Weights of a small GPT-style language model, trained from scratch on English Wikipedia.
Size: 10 layers, width 192, MLP 768 GELU, vocabulary 2525.
Architecture: rotary positions, no biases in attention or MLP, local attention windows, a smear gate.
Each number is 128 + 24 x the weight over its row's rms, rounded and kept within 0 to 255. Layers, rows and columns count from 0. Numbers have three digits each. The size before them is the row's rms in percent of the matrix's.

# layer 5 MLP down, 192x768, rms 0.105, rows 0-99, columns 128-191
096:132139132113079121117147129163082115139119086107115132132162154110140131134194139123174141076114100112122102119115086093154122138138169126089149151097122163151141106087140150101112134159156093
100:163120116140104092129077111124140129127118104108123124103150126100111135154109116086132108135162127126129106168087159129098128090095128145110152128143144047125173159099102168099121102094113141
094:122165118093106093117140134128133093088126162121128091142119165142137114141168145108140136104116174129132106102115126080143147138156113172157162154102107118146169128170130134145111115106117143
096:174118160167187105178134144160120139148114163151105161137108151177120138146163117084136116154141112139126111133136142144138130122115127153178167134117107112144138085129120078116092098109120088
102:162115095153125159139109136135073175084117055137125159102099158113107115131102092120133084144124180137133130089134095091138117123121118096141103133122124105097091115121124145076106096154154113
094:114148122161121107183101114142121107124105123155126155124149135163126166174144091125101145145136125129119144150110109096092094127102141125132139152123116107194170122140109077157136133162107138
092:150134131146148141069098189107118129146119117104145133149104126124072132157110121143134140098131133077137114139127105132162134124067148136112140096141114138107149158129125146099109151101124102
092:179053134149120156144147089158134105120087102122105147121128104126156087084123121127137122135157079152118097121157137151145107108159148141135141168079125151131128110092139107129151179109086145
093:126141124131113142081120113140111135167140134103168160108134139120164115133152134140163119096072157133127116136121145106130111148147152102140123160179125103158152141168130105139141102130141083
099:177113106145123126092126141120163133093156142118129107135116119140116140169104110147125188130136122104080113114126087122116109087134096124152091128096151157155104086125110110127096161099098127
096:152143067093108079110107126152111079108143159150137152125157096121120111126144135091134124141177146144148123109126107125162160120128119135087092165079091143110126081121128127072141112104073155
097:165166100100117168050113089134104170143170111126123146127140097129107152113138116100146104121150146127141130100152151124114149138084145163153051144151124066128127136115120100131134080135122112
094:158119131135095101187114107157062147101106156119138132106145147126132131114139128119114105123110110182151108145124127095107115113152118119109133164110112087135112096158128123087099097099098123
100:111095107091137136041127132133102106132130103150127129118073139146173128118117134084181110105095142144120109132167118099147157110137104122129105165092100168121075085138108129106161162130127129
092:128083097157099133165141099146105092121106127161094153126120099137090151131107135138140126112148091143137134136158107130097143112106175113083113093111126103127154137094139144108181127118150138
097:121138160116087157171099108136121128130131108135094148103089130096120129127155114120103147166116122131132117131133127163118136122170109107136105144125121150111159117102111127102167107130124143
096:121178150064132116154163108103085116127110112124104117151140122141124150108130103135143111141118098094093103162105112148140126176166137137098143141182180133100134134143127133153110106116093122
098:142126093136143130116130117157150113111172137157077135103127124114119105118132100119109145129109161085148156143139105134140148097135115163150132142110103116147116138087098120123103117131140135
098:125102100106139147119123112119148102176109121114120136126105132124125118120129090127137120093124140150130093150110128111151095125096094133110085140079076156088117127116149099135096126113210139
100:113154118134139105109107176113125176143154161138103127136130148189147138104140139124148118143145154130135084175127140117080098130129086102128123134128144108122157131130129128114113144101098075
105:082090147158091105121136098104123077114115129169106109120120139099134113093155058126124113137147135138101118149111146130126136157103149103155150176110093124137152140127115168149113116125109148
100:113122163103080136149141097113070152141120103134133111166124114123145101139147107139133119112159119153141097141123144194127158158157113113155143078120134135115136111146133114151151125158147086
101:148131083151146131148061132089128141158116139135043135154159131130165146106108166119129118074083143143164141121097130132137094169164124135088123127157138153165151128134145135119154103130118140
097:148130106141152143119141110182102102082116141119113163107082139121135100121125141104136130133120104132115092112142145134112127121154101091144143122121132188135159153130133120112131115118037141
099:091130154123104062113122160125146134134142134119126114108104091089073148088134124132115118115142105098141189156135110138109111070155143133129126108159148166131151141130159111123125126138121137
105:159123131124110137114123106112137191139127131136129164113128118125155155091130097116084094099100117169150142163120126133122129153147115092080110214175123146150118097139078103150096109177119140
099:169162144141128167165171133135157170151143157127141143136119126157132151108149122138125113169111182125143086109175140116139107155125141125112145084123100134118154138129153144121129110105137158
104:164115114129121158124176142151142129147105159145134096156147100148109108157084111137095132122155123167074122150068102129084151128137096123168122135194102117097144145086112143153086154145125133
103:112156174124148157132143150172163126106098115174086100154140115075169129139164144164137124100119166147125149106101152128139143128153096094124145173117117115116155134123129129133110115128149141
097:113088124117170111100100139105123144170184098138146136139114160084195141108169148157102097152153096097150147175148093072134092102121129141159092093132117122158151110135126137121148165141117125
091:156131115143092097148147126157116148123129130112114169141146145110117124116149152147108124137117110127129153109154069135149155148159128148136130171144144136128127107153108131118163120104086163
101:155124117145098106099159106131110135126114128128103131104134136105119147140115164142183092191114176146082123072159161103132093174113187085126116154138135153142150146140101147108146147113085133
097:151169113144134151135143089136110106160162128118072132153149122095111135127132067129116147154127145139123127143126132110139153123185106124128161132148135143128125141137143129109139078135135126
095:152142117158125086135145177132097111169122128136103096145131136089147114141128107133119125156146092111140129117124093088110086148148120118168136138172126139102138139163123164141107124125162159
094:137138103087172132153132150138127084131104121131161126112132136148096135131165117157146133121126090076177143127132149137180118113113097094133116113114115141154167135158146096123155093157175151
110:154116118140135166098096176113112119107121125112060103148154092107114133118103090106143141130121109109150106170170160111099108140141132140146127111100084145158135118132141116135130073065069083
095:172155092117148114139126127184132169099130175109099143113126116086143122109088109131119111093151117130158136150113141117095105107130155157119146139113097140100070135154128084092147117134137128
099:085125162133149143096110105126151121152154135161137098112125136097153149119163147165129107121125113105127122108123117130133110101172122107104101138091130118120133159118115132075142169135140121
097:123114104203153136110091152119115148095150078144099112123137153131178135116115110095158119176118124159110138140123163179139101113116105112127101103103165140096139158157107151147116098152101086
098:118142133167123090125111111158104114135164194112168153124089115146112132134150092107123131134154111165134128151168162103143169169091125149153123134102149120120086129133134174115110138104172149
105:148101120175139162164154102151117131141115145139096113115144141106114174120141119135119118112128096141123136105136127193130130119154143115100141156155160146115134113081146120115135165176149166
096:107101151120128165160083123176130128159148148123162154124143137122140117109085119141119128120213193096077140141142125077129148129155123111098126105168109118160163158120144119142159135134143085
101:140154135099121136115113116170077114107146129123187154132139138120176125104133124134113136102117176104153103130160116128161149115135118113133148153134179174114148160161118111113142122153152119
096:132093084112124123093139151137153138138138138109136127142119138096163143161123147137121153101160127146144113150149114158120119108145117159111090091121162174127109140105116133156111172132178112
100:142137106151150141113082126114164131111125138118087115121083163111144131098113148121099150105158159135114101132140134126149185158182089110124146131146135123146109146081135131113122123089126136
105:127098127141174145117122143098128132147119186102129133132141113125109144088086099133120127103131107126102131106141116165101117156096114121140086104184169096114132087096108123127116141095138096
098:118107119143132111149158104124142157155165125087169130140078171131114121124146091118137074136129054128122135125141133162154134152115132124111122119122122116100143121149153109117121177121157158
104:109096125134102148120128132109113145137114126128147083114110151105138102092159152095128136159125124119151097111104128183124137109077119136103106135138142159109155130096125125066130141082111068
098:152094171103128127126153101111140137136162096105127098203130122115121099131149115144135139158156129116135123098087096119142155135132161120137107094124107156127110158109130134175065156164124111
100:126104126118125105113121092142110115162179105118141175126131121143106160105093076159123158106116156131116171121155099091121122113158101148115136149120107128118127155130115157060169134084111150
101:140135116129109142127116127142161101086104158191086176124157162114093122103148127142139117158146168100089153125077125124173141128139153150116122172142114147185141133120125130137156130141110136
100:126163111133088137113062132106145096101114125129111139116139119157183155125130115145118126115131143107112127164136134110129149102137113150153153122129150146133136118122105120140091139125109159
100:131126125135184172175141118167155140107151130143117146111119106124119146100151139099124094148184127127101150093132117139163180113120111128086101083134100159153098111129152117128182127137104100
097:152137120069107110128078122103116080140167094114131145132128178112105116172150099155135132162099129153090146102139173097144119149118148173081143120154126099095145118145102163145119149151152149
103:128124135122136097139134089145111122108142090128172133131117107123075105122087166156122096083121138108139126127092130144157132107149110152107140173141101126147168142108149109104135116098126105
102:136125184170101156158122082154102130110120102146095134120147125119137131126134074093096160154086116123110078142145154154168179188135131117122152103159127146142081172166119137159127086148130120
098:143131092126107136124111099120089163105122162143149136110145104137202139119090158072119123072092116120136099130139135102120119135122103133102137128126121138142139113079133146170129090057103158
100:097149135141098142113146160157153161164161134136105127145119128106107131130133202134079165172152184089118146138117076143113135127116137151121137151107101157140110101097116127102105141164175141
102:143105093144132130062085106110122143148118115150143129138113149107148142147168146074123153127158089121113125182152125133121094138117119124119144138119097187100136132138108118109129143147098091
096:148086124117092148158139135114125137143125107112139127141133099154129086149123123102127124141094150143131151146121132157117143122143126114123086159142110147122124133076190110135159152111078121
099:125122107154094136112114107161124121154144155179143091152075157110129143110119124142138160123154118144112137133166122123134166126146128096115055099162120148105124132151116151105098112143124147
104:123118120145135145101109144127138126095105096077171119117119160108116136087145128112115118156100140119143141121112114138156100109105142106117109069117188152108119149144135095108120139152121114
099:140148149117094106120123127120175142138136125128113155153152146122170130142078184122125158073149169093108096131085160128179132132115133131082109147090192157114139178124147144134110184097121099
098:152116110105115159059123097175082136144144094107142121157142128168119125145114148093132136134078121110136132121122115119138137136147112118126056182109137146137121115150120141132149144129091150
098:115108120154117106135073106137121133093126098138135132133142147144122082136144061191141129092128100110096128119122147117140134106109128157123127146098116060134131118132110164131131136159122105
096:145132122136091123090101153158135098182105115123155088154145100100093166138127116125157148104109136142144128112131123127107059139139139116136133114177153152140120127120167122140138128133104098
100:108090113120138106107097079185104162145113151144156132090159137160134140123110166168119146101099141124143119153102091162108135144101101161094109133135110141102142116117129128157093122100116095
095:148140126132059141160085153109128166134127129109143139094119131127152081097121123111138138124141148122133104119137085112148109145189145186123136144128119121136133136118137096126106127101169122
104:143200153181130110172114092089131151125185160142134158103125113161125134159174164163150126076130133140122117161154122137135107134157088137127138137152156115114117086107150112117147129151058102
102:179115109116134156133165105139149132123139140121127134149154135131144127139075104127166079181119113154122193136129178106108121112117126133096076127136071089116122140137129164102109147136141116
097:137109133125162151188116129146181150174102128140126129154131153097124120160147140166140100130118107140094093150142140137124125154151184158134136111125161162125104099124137121091107153127128106
094:122131148159129126153134155093126119144136171095133137118143181127146130099160122078096132137149098110116157130151103092152120168153179144106094194140092111123094114100143130136117120069149122
104:143127121109131161152105124172139148120132132105105131129113118155133120149123105094155146140121116165134152165130146130143154106101167174121113171089090145158103141075105047135093120119138123
096:147152155141140183150148145172111153172130137074114150087149121096135150138111114115158145120099125134124159109127096100118093150144159089115173094157119130113086141094154091103159145129121135
106:135140155125120139152154145141140111132116104135129158144121123153101112090158113110134138172136106131171103123134172111093143125120126134150138143130149124067130113142142142138126108138114145
099:129108130101075150108101143099149086146097172158150137136104112131079110117080142150150139124112131141162109142147112120120082131100130158152128132119082121179150153130167069166127116121158161
099:108102110132126128163131145161119127094139130167100099105139146187081188121184143134125114168161095107113111138141143122130137146102130131125108158108128142163146161155117092124075155136124123
100:132141148141179127102115161131125100084133131123095104133112137118125150085146093108127097125155143110137087152161163128118150110100145144139133074130122096109092126119162147105173139155132106
095:152095115139136122129149130149117151140144108145131180126124149153155166154099111106126134112121094113139130112149127110162109111145076131085165121139088155150125140114120079103128066168095142
115:141141121165146127094119142100135125112123118135106106094132126111095151120129136130132118151130075114149161144135104135112138156105106094103147110112161119170160180133112145114106118075041131
100:133146078126096116126099146102138134158092128186147107097133108164138174110076151143098119147130137099137160177113099106123102133159091091114120171119147103118132148128147178196150112125144152
102:161112156145143107147109096153109117099125190115151152113134145167138130196153131104118142151121140109169121153107093096111136113137106141162165125174090134172160181135122132138137129137087071
103:091159104159136139159161109132142118109139085151143154143113124085143122154164151150100158196173127114155114102099134119143121150120147122139151181114136133119114135127086098132113079138126115
105:176163089155146119086149130095129158144141119155145141110124138159126198085096080121136127125123117116122125101114138116144106150131107132105124114114113129097126141108122113145174146139103118
103:145136142093148124135137107102139161124116126121127131132098116140132149117153098135144146161105132107133116154124139169168130170143125112084090094119116123098132118172100135121172070120160087
099:129121095094144137123134124184165140145107134082111123134121132126166149135111145099110158114112134141093078153108107128139121156171119121104103084118101162135173103156122099102150149122189127
100:134134132129138186127122129083150093082100110048129130116163115113147120145088117102146147128095099126117132121158164114105104116099141162095141153148142155062091114126166133124128159194135187
108:149157131098116123155109131117120081123173126127126153097076125133117127147078143164114100130142091128160098098106151119157139126103106114118077123143175145140127106167099141108146099129148149
100:097152165158129166107143122138170118159148121116101111091144125144135129069145145162098143125169088101110146114152082109105097115164145139102090128109118146110143152126126122145092134126137125
099:134146134123116162099125107178102180157149174139113107114099173086128096149110115134144111097116120123139110085161119143158142108108125097089113140121141184093110096149144120143120131108116121
101:135172141167120097163164151097111106095163139116110141156131135108136133103101137148144130146110119091129120151128143118126116135140088103117125151168123138132105102116127143105123149105113139
104:144119125145145173128129143160118123107078163126156075160141135129139131162141155160118100100141109124143168130151129127131154127094150154136112155171149122140124104114113128097137132129137146
101:151116113134130129111135159145111150155131167136103134148106120088078114113130126126121130099177122115124129134154089098097104127156121139128126117137119152142153129108088168155141110126159122
102:105158089105124155166135130128119120132117132106092093131117139147107110105062124107130119102087122104113110129134127117173124172088100151108154129115120122143142142130105148148153134157127152
101:161151108128129084172159137148119102124138152157155142103157124123107138123117122127127149103139106156133141114153116156132120128110127117155113120094125089131136158128129094125096157163072124
102:126107140104081140150134181125127170097101144176106104092136118175124118145147067110103091166149117125148145154155123089123127127140109116117115114133088119112115059173117143125105071152154155
099:085112144116098126149130125084099161135123134158167126130139073096144160163116142122167156149128126063136141172122120128147116112112099126124092149142095133133118154163127138089120116133090101
100:144121109123118126151146162144167103096081158095109119140114142141105101103128096187115155110128146159148153140132130135110141158125101185120184132151151137182081120108187126138142142138123167
106:124147169136149120091121138136093136135113126134093133086116119119166132127167113147141140139114098136140113148157129077149122179141130103125150099081125128110108075129128151116164101142148135
103:121151160147119135079131151103147178129118143137084146093136136122123162140153104116130109120099125102173154115094103117099120138124131106134070092146155098113066170135144099123174138143132147